Each number is 500 + 25 x the weight over its row's rms, rounded and kept within 0 to 999. Layers, rows and columns count from 0. Numbers have three digits each. The size before them is the row's rms in percent of the matrix's.

# layer 5 attention value, 128x128, rms 0.481, rows 109-127, columns 0-127
104:475514498471501507519489490547505504475517500479536480501516452473466522514497531472502572556503543484466473520490507469505485513471524539466503505487476500465503484508503486495505483534443492509544501475493510509544478493515468516549472528490527497490488520543521525519532494556500512526519478487489518490469453511506550501509496526482452521482497495475489531501520504459479488534454
128:513550471492528509506529486527523473512548487485523483519514472532445467463522504484467551487496511517488525550522524504545467527515546500495481487492550491456463473489492515490458485506503495525523490531477493524509493516497517546506467516508489509529522482519500472546502524431527491518477521504527514514516491533537453485464502476497518529532516503484501495477467500486533460497506
119:546543476482486489492529461468517479549476504506526476516493500498486525514521506467500491476547454545517518473519505518472520514500500501482497490542499479523511489466494453484523467509521493491491514472468467480533547490472479448469456504484473465528482467497495474504533495488513478542500492476502470507505521500512540483462450505542456505502540486491549521540507497497537469515510
116:490515496498514488497491480517489500514478494514461513515504542495496503502485506482537478513551463476523537504492490486485493465479478505535494532494524540481442496470482494526521505499531486551467486504494516477506523495521503435465471480493507467474513515530479446473511553509504509452483487486480527498546518490461481530481492569503572522501521470488478501533504529471507458479509
116:482555513457476521513487464552527452462486517480471524506519489487489477498537512469507462502523486505509514477495478491494489499503497491513485509468471545502505519475496502470518489537517444511461528535507527490462481528505454504500507499511469491557495483494507502470515481499448473508450539521507537580471495523471491508472484492481496532528477507448497501499520520516479500521531
105:515501536510485465496510517460575506536443448528504500504471522515479505494536532504493461462471491487501502490507521501506535510529469501465527497463500525466505537552493507489503516498523488483511495517508507504468531511515531469468494507463506515482436487482496489505492514514472485461450582468519526532525464507538503463492524489501501518492489515492491467477490518506463498475494
119:476476515510546499546505481573512505526526517535528466486488490472543479462458465551561506511495505500483509485437502541506492493497540528480480481476473492523526503531499481482504535494493468486541502493514497534507471478534522473532499487494507503476523538483494516527512518506499482488538465499497441477482532500501468507546520528511493509481511504513492488479543509518543492536511
103:460509501490509467500553502503466501485530494511512509481521463500508533486508491480510534501525484478541468511520483484482525521476534509538468462490503552503486481484533496514481479490496455477530506537476542467462459485495487522522443509468484512548535490469483502521515504445496513533550514505516509476483543509481477513485542489441508516523490511522474513512507495547507444511492
114:492494492454521466479519506500480512461509476489485441471543499493490515492459483443538559493510509554537496466457469500503524514457496501484465500519496474474515522517511515501476488488512508520488477485487492534504550485469465473524522499476509516483534515496470528504521524492510526514539473496480466518498509505492456533524535506445487497480489494504472505472527492482499524505419
105:513509524537530486480535509512527514489531515505477492486531555483511513501489509495499485444516515530559523512498524507493542484495503483504476492509526507469529505516496506462489537500491503526514481459510467516509510531506513477469484511467484494574556465519480487516524494516490559492460456516489516508526456535473484544495523493509492480495490475458532485521500526550435498514512
105:511491485473464449489510536486483527494491471499490477504486473509511544499480504487491501504463508492476437506513487456540567506539513469507508480513490482520484497531544513512512481511448498490492453502492515510517486486482500526537493460473523498516523508481491537482520506497498530487466509506476441423534512486493521521467476511518449506483481469512441494527495474465504514462496
112:481569508456499546520507539482473483488474488497530533506486467466469522479506533497501518505503525554498498503541529486500496516519526511493497479489490453505482523511470493505458512463451530533505476515541500536502453479473474496515490488493501487502504488496519510482468482498513555509536495521494501536482512478519551500496482495519487529514499504499543461575531445499496504520458
102:488499480511525515506515495518456536487502510523501514494513514474528498483471540432553499482519505508523503509473519491517484532519512482474508515482486498517429472518495499452518467513483460544507529519508500472539466471505501457532485536507488517505511562506496508518538495498505506450512481485481545502533472496469503546498484496477486540471515497512553441521457492501500470479482
096:513522479494536463465499487536503463506497499508442469483483483521471480516536504458526495508523448490476516530511473512511482471493500514537517460486514495473531521480520500520507464565523453518494519507542511529533489534508487531484517478487509521517531492505503450526520491524507482509482534533473521554521505534455453507485518466506475520520503506465514510451503503500518475546476
112:508493495497507568454489503513526538558477515482539493495525505461485520516522508503553481503547523492528541541468510499472531481501499505490548474495482488530486493508470493515501488514531514548480505510482541496463528512511531466491512526510503483472515496502504485475525485539508478533460477489483506508481479492535456494445444543476482474494493499479511496514516481509454458479538
106:496498510552467478486502484521516473467476478488496516472453476468472480508502524487486444475474495480508537494565499531477473526508461492508520486512505515483545513483465498468496529519514516522484485526484482456500496568475521478509513469464494522514511424505499503493516478508444529454456500496538515492495491516470480486470480459464508485504477511535496496535505528525511503492508
100:503494491551511508436504496526471514489459502497489509483512530497477517471522507473462525468448471515468496510460475511501509529486530500459480516478474478466447516541550513515483510470520498470489510493513503531530527486521493470490475548471496507522482508492502494555485538521494508514486486502492483492498489478514457461499512575515526512456495478504525519491478480540456453517484
118:514468512469496503480486495472502538457530493466513521469500537526478497455464506482478497517513516466498505499453524488504466502492458544484506477480464507484454478533502480517508505516478513513484506515483496524524528455477536504457510506467503518437487538450522486501515536490486531485494521519562505500516527467563487466501537479526456522503480529474479506468486486526518517524496
123:510524520487516492516469491468497489508452498505546531509471509536536483500505495509488495503550531546526484499493516490487501511501437517461522456524480510475425537483538477485499507498509509518469502513496483504526481458522521482535481492470481503483458526502447461515534516480492511467491520517514503481538501483547533532477487480549524475490524501509507486545496479508513562512525